Part of a small language model's weights.
Architecture: RMSNorm before each block, rotary positions, no biases in attention or MLP, untied embeddings, local attention windows, gated attention, value residuals, hashed n-gram embeddings, a smear gate, an embedding shortcut, learned residual scales, skips across layers, norms scaled by depth, capped logits.
Each number is 50 + 12 x the weight over its row's rms, rounded and kept within 0 to 99. Layers, rows and columns count from 0. The size before them is the row's rms in percent of the matrix's.

# q: layer 10 attention query, 64x64, rms 0.185, rows 0-63, columns 0-63
# k: layer 10 attention key, 32x64, rms 0.197, rows 0-31, columns 0-63
# v: layer 10 attention value, 32x64, rms 0.184, rows 0-2, columns 0-63
# o: layer 10 attention output (transposed), 64x64, rms 0.134, rows 0-2,32-34, columns 0-63
q0 059:59 48 34 49 48 20 37 37 27 53 55 56 48 36 30 42 61 51 47 58 55 38 65 46 41 36 72 36 45 74 50 43 50 40 52 28 54 33 60 48 77 57 62 47 52 71 34 51 51 56 44 53 52 37 46 50 52 60 34 27 60 61 38 41
q32 093:64 45 44 73 64 55 40 28 59 34 57 45 53 53 48 66 56 57 33 46 23 47 47 50 61 45 37 55 40 54 50 41 51 55 58 62 71 60 41 44 50 16 47 59 66 55 70 54 67 57 40 53 52 61 31 49 67 45 48 65 58 30 36 34
k0 069:62 54 48 70 37 56 56 60 55 38 49 48 47 57 62 62 58 45 42 42 33 58 43 52 54 36 30 54 48 55 53 65 62 32 59 40 56 53 39 29 44 17 36 57 33 57 87 52 42 53 26 55 37 53 55 45 68 46 62 58 61 54 36 37
q1 068:49 54 37 38 54 48 58 46 64 66 39 63 42 31 52 63 57 28 47 28 62 61 36 80 42 60 43 31 35 38 59 58 41 54 44 55 46 52 26 49 36 40 71 41 47 64 58 50 31 22 62 52 53 45 46 47 34 51 46 52 57 58 68 47
q33 068:33 52 61 58 76 46 35 34 43 56 54 68 57 45 52 44 48 63 58 55 43 34 44 44 59 48 62 59 43 45 33 59 53 54 72 68 49 40 57 75 69 73 46 58 55 36 36 52 70 46 41 46 35 50 60 81 62 50 51 40 70 65 52 49
k1 061:58 49 60 56 60 51 49 45 49 50 66 72 55 26 41 37 52 68 52 64 36 47 60 40 49 45 53 52 49 65 56 45 46 61 56 69 70 44 67 73 67 60 52 34 36 26 54 70 55 68 44 43 47 63 57 61 67 38 71 70 65 44 59 53
q2 061:75 37 46 53 50 28 35 73 65 49 44 60 36 52 48 34 36 52 41 57 46 63 47 54 50 51 65 28 41 47 74 61 45 42 49 52 40 39 77 58 42 37 38 45 36 52 58 39 37 32 66 59 26 43 61 43 41 62 53 54 52 74 45 47
q34 098:49 54 63 55 47 56 35 51 28 40 53 61 49 72 45 52 49 39 42 36 58 41 35 46 50 07 34 54 44 47 47 61 60 40 56 24 55 43 65 39 39 40 30 58 37 57 59 53 49 61 56 69 60 63 41 40 34 64 33 35 53 49 40 45
k2 075:44 60 43 71 43 60 57 55 38 44 50 45 52 57 47 74 47 46 33 45 58 41 39 55 40 22 43 49 49 49 64 62 64 38 51 52 46 49 40 37 50 10 25 69 46 60 66 62 50 45 41 77 51 51 57 33 59 34 38 41 60 43 50 39
q3 068:52 65 57 66 46 49 59 35 39 40 55 61 58 39 37 43 54 55 55 30 34 43 42 48 59 46 50 47 77 66 32 48 68 39 57 34 74 45 48 39 52 71 57 42 65 66 32 59 45 56 54 57 45 68 58 48 38 44 40 46 19 48 66 67
q35 077:37 28 61 51 53 52 57 31 38 48 58 44 66 48 52 41 48 74 28 59 53 36 42 48 56 69 66 51 40 56 41 44 48 67 65 40 58 44 58 41 41 45 52 49 49 67 57 56 65 64 30 54 64 57 29 38 23 68 48 68 47 43 54 77
k3 079:61 66 45 48 67 29 57 47 43 57 58 77 35 44 57 54 55 47 34 62 71 57 49 52 46 57 51 62 49 60 52 48 48 23 68 54 53 78 53 52 51 47 33 43 51 40 55 18 63 59 47 22 42 34 54 52 60 51 62 72 48 38 51 52
q4 107:47 54 62 47 57 55 56 32 44 52 68 39 43 62 47 85 46 49 57 18 53 46 65 59 63 41 27 46 49 49 38 58 57 62 43 46 52 49 42 40 36 51 37 67 47 58 80 52 28 43 51 44 66 60 47 42 35 52 58 48 40 40 44 26
q36 094:39 46 60 44 26 50 43 61 57 67 39 60 46 49 30 62 57 74 54 48 37 53 56 62 58 50 52 50 43 51 48 49 35 73 38 65 54 55 36 54 78 53 69 31 49 58 55 56 47 41 56 35 26 37 87 60 47 40 51 53 49 44 61 41
k4 130:61 49 37 40 71 45 42 63 67 50 60 53 48 61 53 35 58 42 42 66 50 51 61 59 52 72 64 67 64 63 39 31 46 67 65 38 53 53 68 68 40 61 56 29 64 57 50 55 52 53 40 38 56 29 34 50 28 69 57 69 53 58 65 45
q5 120:35 45 44 23 46 64 47 39 56 50 30 38 68 56 49 48 46 64 47 40 55 47 38 55 42 53 33 55 57 51 53 47 73 77 67 44 55 51 33 54 50 33 58 42 69 67 65 59 51 77 27 52 62 47 45 39 29 43 61 55 35 41 53 35
q37 131:50 55 52 50 35 71 38 38 53 58 52 51 50 41 46 48 28 58 23 64 36 35 40 64 51 70 51 58 57 69 49 46 45 66 65 71 49 49 33 63 47 54 58 29 75 60 54 47 53 73 37 49 62 41 41 41 42 57 68 72 40 38 52 53
k5 100:52 55 46 49 57 65 47 58 75 44 39 48 60 55 49 27 34 48 39 50 62 35 55 38 53 55 34 57 52 66 44 39 53 64 62 49 52 62 44 68 65 16 60 48 73 60 55 19 52 62 43 50 59 50 32 43 34 49 66 71 44 43 56 51
q6 108:51 51 50 47 50 43 25 53 61 43 38 43 35 41 77 49 53 38 73 60 47 58 47 64 33 34 58 65 24 62 61 55 42 53 78 53 38 51 51 58 58 49 68 52 36 57 56 49 76 76 48 45 61 65 50 48 49 52 52 50 33 50 30 43
q38 101:40 27 59 43 25 39 68 45 66 41 57 24 68 51 65 52 52 45 36 56 72 33 58 58 45 30 47 49 66 49 64 46 39 60 57 56 59 46 54 42 25 33 51 60 46 51 33 43 54 52 37 54 47 39 41 53 38 66 36 40 54 73 40 41
k6 101:39 38 57 67 52 62 62 41 68 47 35 41 29 65 57 54 47 47 43 43 40 47 46 38 41 41 36 52 55 69 35 35 38 53 74 52 36 55 53 43 39 37 59 57 59 56 43 52 60 72 36 17 53 59 46 33 65 77 53 51 41 68 46 50
q7 113:55 41 62 41 45 71 46 70 54 53 32 61 51 77 52 46 48 61 59 44 56 80 36 52 33 45 50 47 67 53 52 27 39 38 65 41 27 50 67 57 38 40 54 57 55 41 52 62 48 78 34 49 70 50 58 56 55 40 70 41 53 55 48 55
q39 103:58 80 40 59 35 62 41 59 63 42 62 55 40 66 52 53 33 51 18 34 43 40 40 56 33 42 37 47 60 62 43 46 36 50 42 48 45 53 57 51 36 44 47 50 60 45 54 54 44 44 39 37 33 45 32 45 42 72 70 67 37 21 55 61
k7 098:53 66 41 65 70 59 54 60 59 43 58 55 56 64 57 48 64 46 49 30 69 70 59 56 54 71 33 46 48 55 57 43 42 53 42 42 28 42 70 51 51 24 41 66 47 52 43 72 56 51 26 35 64 43 53 27 40 46 43 69 57 44 64 56
q8 119:48 46 46 31 51 59 55 35 65 48 55 31 33 51 44 82 60 45 68 65 59 49 55 66 45 51 39 63 45 39 44 62 57 38 31 42 53 42 41 51 51 37 50 45 50 41 49 70 52 38 55 44 52 80 48 74 76 37 32 30 45 44 58 47
q40 086:54 56 41 42 44 32 54 51 65 72 68 35 51 39 29 48 66 47 42 48 50 64 59 36 54 57 65 63 45 45 62 46 48 67 66 48 72 63 52 58 61 49 56 29 75 60 57 57 44 35 76 43 45 45 58 63 58 51 33 44 54 61 56 22
k8 103:47 38 61 64 41 38 63 33 65 76 68 42 51 41 34 63 53 36 54 44 40 43 28 63 39 65 49 69 54 48 43 70 59 51 50 58 46 33 32 45 40 49 50 35 71 35 51 71 40 50 61 52 33 69 72 61 43 52 38 48 57 38 55 51
q9 112:63 63 45 49 49 46 43 58 66 53 42 44 46 64 43 46 65 40 70 56 47 26 62 50 38 50 85 47 64 52 48 28 65 54 59 46 50 51 52 69 41 37 49 43 60 43 77 61 56 38 49 62 42 46 19 43 47 71 40 65 54 52 31 57
q41 104:57 71 58 45 40 54 44 63 53 61 38 43 39 56 62 49 65 43 60 76 17 46 50 60 54 32 56 47 40 56 50 43 51 40 72 48 40 44 54 65 47 57 66 47 42 65 64 40 56 33 59 47 61 36 32 58 78 61 58 62 31 40 36 40
k9 110:38 60 33 41 65 40 50 59 61 56 42 57 53 49 51 37 72 25 39 53 25 45 42 62 43 52 55 50 56 60 82 55 68 60 56 28 34 56 48 50 60 51 35 53 48 50 65 59 43 60 65 65 55 36 40 41 65 75 54 66 51 51 38 65
q10 101:48 63 51 53 65 62 55 37 61 53 48 61 43 56 27 45 53 55 61 64 39 46 53 49 46 83 44 48 51 57 50 39 36 46 57 71 43 59 89 47 54 46 46 38 53 45 23 35 64 46 55 37 61 44 50 46 47 50 19 63 53 44 71 50
q42 097:61 53 69 41 51 69 32 67 51 46 41 57 52 53 45 43 40 61 63 59 40 42 52 42 49 61 67 28 61 69 39 37 25 48 39 49 51 45 51 32 61 41 43 54 70 51 35 51 49 55 35 61 54 37 41 35 53 44 48 85 57 23 65 45
k10 105:55 63 41 45 63 50 40 56 66 53 43 65 50 58 44 21 55 38 42 67 46 58 43 50 35 63 42 53 55 65 33 59 45 40 50 41 68 50 51 41 50 51 58 52 55 65 18 43 72 42 53 54 52 19 36 41 62 56 31 64 32 36 64 42
q11 118:54 52 47 61 65 46 45 64 47 46 54 63 37 45 44 45 38 67 72 39 37 54 44 58 47 41 48 47 35 72 64 55 32 22 41 48 59 54 45 45 60 52 32 64 31 37 80 39 28 42 36 42 48 50 50 45 72 45 42 68 50 32 44 36
q43 098:56 50 50 45 39 28 52 70 36 47 36 75 47 43 58 73 60 59 73 42 30 38 53 54 60 34 38 48 48 29 43 53 59 43 52 43 64 34 35 53 47 38 44 51 54 71 28 71 39 54 58 67 54 60 64 58 47 50 45 49 25 51 60 55
k11 102:53 59 40 73 29 49 41 28 37 54 41 61 35 24 52 82 69 40 54 52 40 43 51 59 60 38 60 45 68 36 53 49 22 42 38 51 54 48 35 52 53 45 56 51 46 70 42 46 49 30 50 39 56 33 59 42 57 43 60 47 58 41 39 67
q12 094:39 59 56 54 57 35 48 35 33 26 57 67 60 67 54 57 34 41 66 44 36 49 37 46 61 30 38 64 68 58 57 41 57 50 58 41 69 43 68 61 47 37 59 58 61 54 50 76 38 39 55 37 74 62 48 42 44 49 46 69 47 27 51 52
q44 107:68 49 64 74 55 68 37 65 46 45 40 57 43 38 51 42 35 47 29 62 56 26 54 51 31 42 49 58 43 74 51 49 69 58 68 70 55 51 60 45 66 30 53 52 40 45 43 62 67 53 40 43 54 35 40 36 67 62 69 54 49 63 56 43
k12 101:62 45 61 74 66 47 53 48 50 45 63 61 65 53 51 44 46 33 36 49 68 36 49 53 55 44 34 51 62 47 55 59 72 52 36 45 57 69 57 49 42 56 56 44 36 91 70 74 66 50 64 37 41 42 42 53 66 47 45 44 51 38 34 54
q13 108:45 59 39 23 56 45 42 43 22 49 53 62 75 53 41 62 66 34 57 48 51 34 60 23 48 66 40 56 60 25 37 47 60 48 57 30 44 33 47 42 39 54 46 37 53 57 53 35 53 50 48 41 43 50 44 37 31 75 52 65 59 45 60 54
q45 106:56 61 38 76 58 51 46 77 47 48 61 51 56 35 41 42 67 32 51 42 56 52 72 49 60 29 61 62 72 65 59 43 35 53 52 43 20 37 59 31 34 55 55 39 55 35 61 55 60 35 50 56 45 48 46 42 50 61 24 53 51 51 50 63
k13 098:56 34 56 44 54 42 61 61 51 58 65 42 71 59 44 55 47 26 49 38 48 50 58 28 68 56 59 28 63 48 28 45 52 64 40 40 42 78 50 44 28 41 53 57 54 42 45 53 45 51 49 67 70 50 36 59 59 72 31 29 49 59 40 63
q14 093:39 47 43 50 53 33 55 61 59 39 57 40 55 34 66 57 43 55 60 22 24 61 41 52 54 44 67 44 51 41 53 56 49 54 37 55 54 59 40 54 45 70 27 46 59 35 47 33 20 70 63 55 62 66 51 55 18 65 54 45 47 53 42 52
q46 096:55 58 40 47 44 33 59 45 51 67 62 52 43 29 33 73 48 56 52 35 38 49 48 52 42 57 66 48 40 43 55 57 30 48 41 69 66 69 41 49 57 37 53 52 49 61 46 35 37 33 52 44 26 68 62 75 74 65 63 56 64 35 52 50
k14 097:36 54 39 50 30 42 60 57 25 60 65 57 50 27 53 66 55 55 38 44 49 43 31 47 38 48 48 59 37 37 43 35 55 38 21 29 45 45 59 59 60 70 56 56 57 57 53 37 34 63 26 41 46 54 71 55 39 35 60 49 32 39 43 49
q15 092:36 54 40 39 58 35 41 59 83 56 82 48 38 44 70 40 56 42 49 51 45 36 61 35 32 54 27 58 52 39 48 45 52 52 47 28 57 54 61 62 45 67 49 35 38 48 28 45 35 45 60 67 55 49 47 59 25 48 55 43 53 57 45 60
q47 106:47 44 59 50 43 60 42 56 60 48 50 54 42 39 48 48 39 52 22 33 16 30 60 61 55 37 61 45 53 42 42 53 49 54 35 46 65 33 69 56 31 71 37 56 55 74 52 61 46 56 44 50 27 53 52 64 36 46 45 61 30 58 29 59
k15 104:43 69 45 37 65 37 42 44 57 71 63 32 33 36 45 40 47 44 45 57 29 44 73 46 46 59 53 31 45 29 54 44 46 50 47 47 88 54 37 48 35 56 34 66 46 60 35 46 45 56 36 35 40 61 47 51 50 60 46 67 53 70 57 49
q16 116:49 49 60 60 52 43 42 33 19 63 65 48 49 34 43 28 42 26 50 47 44 51 49 59 37 57 60 44 57 42 40 55 43 10 43 55 51 63 67 46 56 64 53 55 44 44 54 52 63 40 45 76 43 59 46 56 51 36 32 65 59 49 27 46
q48 087:41 56 28 51 67 51 54 27 67 52 47 50 52 58 24 54 66 63 73 68 57 59 59 68 54 61 83 61 53 60 57 62 60 54 52 58 57 64 40 49 51 59 41 48 49 42 39 49 50 25 55 35 54 63 65 44 49 34 55 70 57 53 59 63
k16 102:54 50 50 62 65 41 51 30 49 60 51 47 55 44 43 50 61 63 50 47 63 43 55 70 63 38 59 42 38 46 46 33 54 39 39 50 44 44 32 69 50 75 52 53 47 08 52 44 51 47 57 48 60 43 58 73 69 46 35 65 28 37 29 61
q17 112:37 43 49 52 43 29 46 51 29 39 52 43 58 26 53 61 47 54 40 63 43 43 67 63 47 51 66 48 31 57 41 60 32 26 46 68 61 30 41 64 59 75 36 46 50 43 40 47 29 44 62 50 54 39 47 50 36 35 35 44 27 60 61 61
q49 099:57 32 56 39 33 43 60 51 45 55 37 22 45 57 41 25 46 54 49 60 71 39 55 37 43 50 40 48 41 56 54 48 53 54 31 60 20 50 62 43 63 64 46 53 37 39 67 44 72 25 63 52 35 59 52 43 42 50 44 45 32 34 43 31
k17 105:43 63 56 53 33 49 45 47 42 57 62 24 43 53 37 41 27 45 37 60 49 23 47 25 59 63 47 33 28 69 43 61 53 41 47 58 36 31 48 48 46 62 42 55 39 62 64 28 58 44 48 74 33 55 52 53 49 55 42 43 55 52 45 75
q18 111:41 34 56 73 40 37 61 44 40 28 52 34 30 60 37 46 31 46 42 70 53 53 66 55 55 34 61 46 37 45 51 48 73 25 48 42 58 52 59 50 22 54 32 43 54 72 65 61 41 58 56 50 47 72 39 53 49 37 41 59 52 57 45 54
q50 087:37 32 52 45 50 43 60 49 32 30 60 41 38 62 55 81 45 54 58 50 62 46 58 44 56 28 60 40 59 45 36 47 42 48 33 35 72 43 67 54 16 36 45 54 34 48 50 51 45 53 59 35 48 63 24 61 46 34 44 50 48 36 55 44
k18 105:52 46 74 47 28 47 53 40 34 41 55 53 41 60 51 61 19 42 52 60 50 30 54 68 72 35 66 40 46 44 68 37 48 50 45 57 54 47 52 44 50 35 41 57 59 46 47 57 41 68 56 30 46 53 34 40 41 43 54 65 23 29 44 70
q19 102:56 50 60 23 58 82 60 52 53 31 54 34 57 52 34 43 62 58 68 33 52 71 52 56 56 46 38 61 55 74 64 45 73 45 51 50 52 54 53 42 50 39 44 53 61 49 53 55 47 58 64 19 33 27 43 38 51 45 66 61 49 50 65 45
q51 092:22 48 61 70 41 66 49 38 64 44 58 48 46 65 62 57 42 58 65 42 53 31 48 44 45 43 47 64 24 46 64 59 53 38 36 72 53 66 33 37 44 57 47 65 50 73 54 55 50 32 44 28 45 45 33 46 49 31 41 54 50 36 66 51
k19 091:47 47 41 12 56 61 76 44 46 39 52 44 53 50 37 46 70 73 63 46 60 49 32 30 53 52 54 54 31 43 51 58 51 51 46 56 43 51 42 55 46 29 55 69 44 62 64 53 50 46 61 41 53 29 35 37 37 39 41 55 59 26 44 30
q20 113:36 45 72 63 42 59 31 62 54 53 55 40 50 49 49 62 70 46 49 40 31 52 29 49 55 66 47 55 75 89 40 34 52 35 50 61 51 61 57 55 61 64 72 52 69 46 48 47 51 49 58 55 32 47 43 33 63 60 45 54 47 36 58 37
q52 088:61 56 70 56 54 39 34 53 52 40 63 50 51 47 55 29 51 59 35 45 62 77 61 37 49 46 54 44 81 49 58 35 64 40 52 63 66 49 49 45 41 53 62 56 44 53 68 41 65 48 76 59 42 24 39 60 44 63 58 62 66 51 58 26
k20 096:52 50 68 49 45 60 47 72 59 54 37 70 51 51 59 52 66 55 30 37 43 51 30 42 45 45 51 41 50 46 74 70 56 35 43 62 45 68 40 51 51 55 58 59 71 44 64 30 83 62 45 59 46 30 45 49 52 62 30 56 41 56 65 39
q21 098:60 48 53 63 53 61 42 47 31 61 54 44 66 35 55 47 25 60 69 47 37 44 57 52 69 56 60 41 55 58 37 46 62 64 58 32 62 49 71 53 35 60 39 30 39 54 35 49 27 80 45 51 58 62 39 49 50 56 68 49 33 48 30 40
q53 103:42 52 68 61 58 60 49 31 36 48 60 31 63 43 41 36 71 46 49 28 45 49 57 42 46 32 33 52 29 52 65 63 40 71 58 43 33 39 61 37 85 48 50 53 61 71 47 56 52 51 47 65 54 44 55 55 36 63 65 60 58 56 62 43
k21 104:56 69 61 59 40 27 56 56 27 46 47 58 31 54 57 32 57 46 61 58 66 43 51 49 69 30 35 43 61 31 54 61 38 63 43 37 30 42 46 44 65 58 48 53 47 61 50 62 45 49 34 63 60 58 33 68 30 48 44 29 51 49 32 34
q22 107:43 62 67 64 50 32 44 44 38 39 53 43 44 64 47 62 70 58 53 46 48 36 42 44 58 40 39 55 49 39 46 34 46 24 39 61 60 63 25 36 43 77 38 55 25 34 46 56 43 50 56 71 50 53 25 62 36 49 72 55 54 49 45 39
q54 084:43 60 58 56 32 41 47 74 48 65 61 60 56 43 35 64 53 66 52 46 62 37 50 58 31 40 44 45 34 37 35 39 50 38 49 36 47 58 41 43 38 37 62 46 62 43 46 47 38 34 49 51 57 55 81 13 41 71 61 52 57 49 37 37
k22 095:61 51 53 80 35 46 46 58 53 51 50 63 51 32 39 56 45 57 52 44 59 37 43 41 81 48 45 61 35 30 49 54 70 45 33 47 68 57 44 43 52 62 37 32 34 51 51 24 42 59 35 43 57 54 44 44 40 83 54 47 50 52 30 48
q23 120:59 60 55 75 60 57 59 58 32 53 29 47 65 53 38 79 34 58 72 54 27 58 55 45 49 44 38 63 47 42 74 40 43 36 53 61 43 36 39 62 39 45 59 55 43 34 55 42 71 46 61 51 64 28 39 52 42 57 49 55 49 66 45 39
q55 092:63 35 57 61 42 31 55 48 32 44 68 40 34 43 65 52 45 43 45 38 64 74 56 42 58 30 38 54 36 47 58 80 55 40 41 54 67 55 76 42 52 66 31 42 54 43 56 65 62 53 62 70 62 51 50 45 33 45 43 68 49 58 50 62
k23 114:52 62 59 40 66 23 46 33 42 57 57 39 62 59 56 75 45 56 51 55 49 57 43 46 55 56 28 63 64 64 57 75 64 60 54 61 71 66 52 39 81 44 63 62 60 55 43 40 42 58 54 42 72 30 44 52 49 46 49 48 65 46 46 59
q24 106:40 60 42 23 32 44 43 51 70 27 44 72 56 53 46 40 49 45 49 63 67 66 26 37 57 57 42 63 59 37 42 46 67 43 72 45 59 56 55 64 52 53 60 44 41 40 80 42 58 71 45 46 50 33 48 34 48 47 44 47 62 43 60 60
q56 117:42 26 56 58 49 55 52 31 54 50 34 64 53 29 55 58 41 68 42 41 53 50 35 39 64 49 33 58 60 53 69 50 63 56 63 38 49 66 63 35 74 54 47 28 52 60 54 20 33 46 51 44 55 59 60 28 36 59 34 39 39 40 60 52
k24 118:43 63 39 35 42 54 69 54 83 53 49 43 61 52 35 55 50 51 80 79 65 56 51 48 65 46 35 73 63 39 47 52 56 36 53 39 51 67 58 49 47 36 45 42 52 58 75 27 60 39 33 54 31 51 51 44 50 54 38 47 47 48 57 58
q25 106:59 68 51 41 38 59 57 45 42 41 30 41 44 51 45 41 43 42 53 62 33 60 39 58 56 41 50 58 67 47 62 60 46 62 48 26 47 62 53 40 40 66 50 15 82 56 31 61 59 58 59 51 53 47 46 43 44 23 46 68 32 66 47 46
q57 104:56 49 39 48 54 62 49 72 45 66 34 43 40 58 34 37 54 62 49 68 36 47 26 47 55 57 65 49 48 59 70 37 66 59 39 34 44 45 36 48 42 42 76 32 63 46 54 57 54 50 43 50 45 12 63 64 35 42 57 61 53 40 48 34
k25 104:62 47 45 46 68 43 58 43 32 52 56 49 51 50 48 32 50 33 50 58 43 60 40 68 70 28 61 64 39 74 51 52 64 33 40 48 54 35 57 33 34 62 36 30 75 64 45 49 74 39 60 56 50 39 42 46 31 50 43 47 42 68 36 46
q26 097:55 38 68 58 67 48 59 56 69 42 70 45 61 50 37 65 52 75 27 49 55 69 27 60 46 42 43 54 60 55 51 37 47 67 47 46 41 52 65 48 53 71 53 53 52 71 51 40 74 60 42 64 27 30 61 43 56 55 57 64 55 43 53 38
q58 113:56 54 42 62 49 31 52 53 54 64 52 44 44 55 41 69 70 54 25 63 41 40 36 43 43 34 56 50 53 61 53 35 39 73 47 30 33 50 56 54 68 51 60 36 74 44 35 43 42 53 53 48 57 39 28 48 46 75 34 52 27 66 38 54
k26 108:76 53 60 63 46 61 68 51 66 37 76 36 40 55 36 64 37 52 33 54 36 54 45 43 37 42 51 52 58 53 64 61 45 65 34 18 38 58 43 55 56 45 46 51 53 53 38 43 55 38 42 65 39 37 49 50 48 81 61 60 62 61 65 39
q27 099:39 42 68 35 41 61 59 44 67 44 39 40 56 68 74 48 53 65 64 42 60 60 57 65 22 60 36 33 57 45 57 48 50 54 43 49 62 59 65 80 32 55 63 37 57 37 43 52 53 61 35 53 69 53 39 46 69 37 59 63 43 50 44 45
q59 114:64 50 50 27 69 50 63 64 69 65 53 63 65 61 49 52 51 53 52 53 63 55 42 49 47 78 46 46 58 26 46 72 49 46 57 42 53 59 52 50 57 45 35 46 50 46 50 64 43 57 68 40 48 85 66 34 57 41 40 38 55 52 53 81
k27 109:60 62 42 52 51 66 64 59 37 47 43 51 71 54 53 60 62 55 59 39 71 52 73 66 48 55 33 75 42 49 43 44 41 54 70 52 58 39 60 59 47 42 36 29 61 41 42 42 55 87 39 50 34 39 52 50 59 50 36 46 57 50 29 68
q28 103:49 40 30 55 49 61 54 44 58 40 41 63 51 59 28 60 51 46 68 40 74 55 33 67 74 54 52 71 46 45 29 63 46 52 49 37 34 49 36 38 53 51 48 48 56 62 44 40 61 50 25 62 57 39 63 49 62 47 51 33 65 35 34 26
q60 095:40 49 46 54 28 67 44 34 32 50 34 71 43 54 54 60 51 52 46 39 62 36 50 64 47 55 61 54 34 45 54 58 50 37 41 38 55 29 33 39 41 51 24 58 54 75 64 34 61 59 45 59 53 67 35 60 49 40 32 22 50 57 54 36
k28 103:53 52 31 39 56 85 30 39 68 44 55 43 48 35 62 70 58 69 66 75 52 49 44 64 41 49 46 48 52 51 52 49 64 71 45 46 46 34 58 47 50 32 50 45 61 42 49 41 46 31 36 46 73 64 30 52 58 51 48 46 47 57 47 27
q29 093:72 64 48 47 43 41 56 42 60 67 65 68 39 35 57 68 31 44 80 40 52 45 40 60 40 60 49 53 63 61 41 58 49 25 58 46 42 64 59 50 50 54 66 51 57 62 52 44 27 36 48 32 59 63 58 44 34 30 60 37 41 53 56 33
q61 094:47 40 41 55 49 51 56 43 57 71 45 44 37 54 49 63 42 57 69 39 50 51 45 68 66 48 55 36 57 56 53 51 49 40 48 47 69 67 44 66 60 43 53 55 41 44 63 82 39 40 60 55 59 56 47 32 41 40 57 43 33 51 34 03
k29 098:39 50 55 61 72 62 57 42 29 73 42 47 50 24 50 48 47 57 64 52 50 45 39 68 55 64 30 46 53 63 58 52 43 36 49 42 48 49 19 36 48 45 45 70 51 54 62 51 48 40 58 60 55 64 48 25 62 54 62 36 32 42 69 31
q30 097:48 51 39 44 42 44 53 45 54 41 59 52 64 65 55 48 64 42 50 46 36 49 44 69 31 45 55 38 38 48 39 38 60 50 67 48 69 60 76 35 54 65 38 28 67 29 64 67 60 34 45 33 40 71 50 42 44 33 43 51 34 43 30 33
q62 095:37 60 39 57 35 41 50 56 61 35 46 53 41 48 32 63 30 69 38 32 24 75 47 48 45 43 49 47 47 64 54 60 47 34 67 51 34 56 56 50 37 48 46 55 70 65 57 33 58 54 38 67 60 48 61 51 64 39 37 33 62 24 55 63
k30 097:35 49 24 54 58 42 46 32 55 54 64 39 40 29 50 41 58 50 33 39 42 59 55 37 72 31 53 47 54 39 52 33 52 66 52 60 40 46 46 46 37 48 47 38 74 59 56 39 42 70 35 70 40 38 41 34 66 41 34 57 54 27 60 61
q31 103:71 56 45 54 70 40 33 49 54 28 40 62 49 65 58 64 63 47 61 25 33 64 44 60 71 37 45 40 43 46 50 29 49 45 51 53 53 41 55 71 42 61 33 53 49 57 60 60 41 54 59 67 31 57 58 51 49 51 54 43 70 61 23 33
q63 083:55 35 52 57 80 33 56 53 32 34 60 20 61 68 52 42 58 57 43 40 51 59 34 61 52 63 57 28 44 44 51 32 64 49 47 65 35 39 44 51 43 63 40 63 38 45 49 37 44 52 63 47 44 60 36 35 43 33 73 44 57 40 39 40
k31 090:33 51 82 52 56 49 48 32 41 31 61 53 53 64 43 56 71 66 50 61 19 63 51 49 49 55 44 47 37 34 64 39 61 41 59 33 50 66 48 57 66 28 38 32 59 63 57 44 55 52 49 51 44 62 38 48 40 48 66 68 52 41 31 43
v0 104:56 34 57 54 55 53 46 52 31 27 53 51 63 54 49 60 54 44 66 54 68 45 27 55 43 46 64 62 46 65 36 56 54 17 31 62 37 63 47 54 60 38 52 37 58 59 30 63 33 39 42 39 37 50 49 29 39 59 36 45 49 30 31 57
o0 097:61 60 60 53 67 40 57 58 39 42 54 48 50 49 41 39 64 59 55 60 38 72 21 46 61 50 49 36 48 46 37 55 45 43 45 52 60 53 63 72 63 39 49 37 69 21 65 50 46 62 61 58 60 59 33 54 21 49 36 58 76 49 55 62
o32 111:40 58 44 52 23 58 33 67 58 65 36 46 23 53 52 66 22 62 47 53 37 45 58 50 55 44 38 68 53 44 67 47 38 45 58 54 38 29 61 40 47 62 41 45 37 74 64 57 75 44 40 42 48 30 46 47 47 54 44 41 48 55 63 42
v1 111:67 66 22 45 61 39 45 53 65 65 32 59 69 49 37 50 53 55 57 39 43 68 55 31 59 45 52 76 55 41 47 48 54 48 56 49 65 64 55 39 47 73 38 45 34 32 37 62 58 49 36 75 52 44 60 57 58 45 56 27 52 49 32 55
o1 093:71 53 42 49 37 66 47 48 65 48 57 54 51 45 41 70 65 46 31 47 54 50 64 53 33 40 47 47 66 38 56 83 46 36 37 30 50 57 46 38 50 49 40 67 36 67 84 45 62 42 38 45 66 59 66 62 53 56 52 55 46 39 60 36
o33 119:43 47 59 61 50 44 43 28 39 29 46 54 44 69 69 29 56 54 77 62 41 40 38 56 70 50 45 40 43 57 52 43 42 45 60 54 30 71 34 52 37 51 45 39 43 48 29 65 47 53 43 45 53 63 58 36 16 45 45 71 56 59 42 52
v2 100:45 59 73 40 44 52 60 73 52 56 81 48 60 52 53 54 59 56 43 57 73 57 18 57 44 46 41 55 61 54 38 43 63 54 35 57 53 59 40 60 47 29 40 44 50 45 50 46 36 55 49 52 46 90 45 44 56 36 28 52 48 51 33 55
o2 078:64 72 52 79 44 56 35 58 29 33 56 38 46 61 37 49 54 47 31 62 58 65 67 40 54 60 62 23 65 55 73 64 44 53 58 48 63 40 62 35 51 49 36 55 63 47 38 44 50 50 58 44 67 57 47 48 45 56 67 57 68 41 51 70
o34 094:37 34 61 47 31 30 60 31 58 71 36 59 43 62 46 49 33 53 63 48 47 34 44 46 44 29 41 80 27 48 52 42 58 55 44 40 49 56 54 45 50 62 59 58 42 41 58 37 52 53 40 38 45 51 49 71 69 44 47 58 55 87 42 46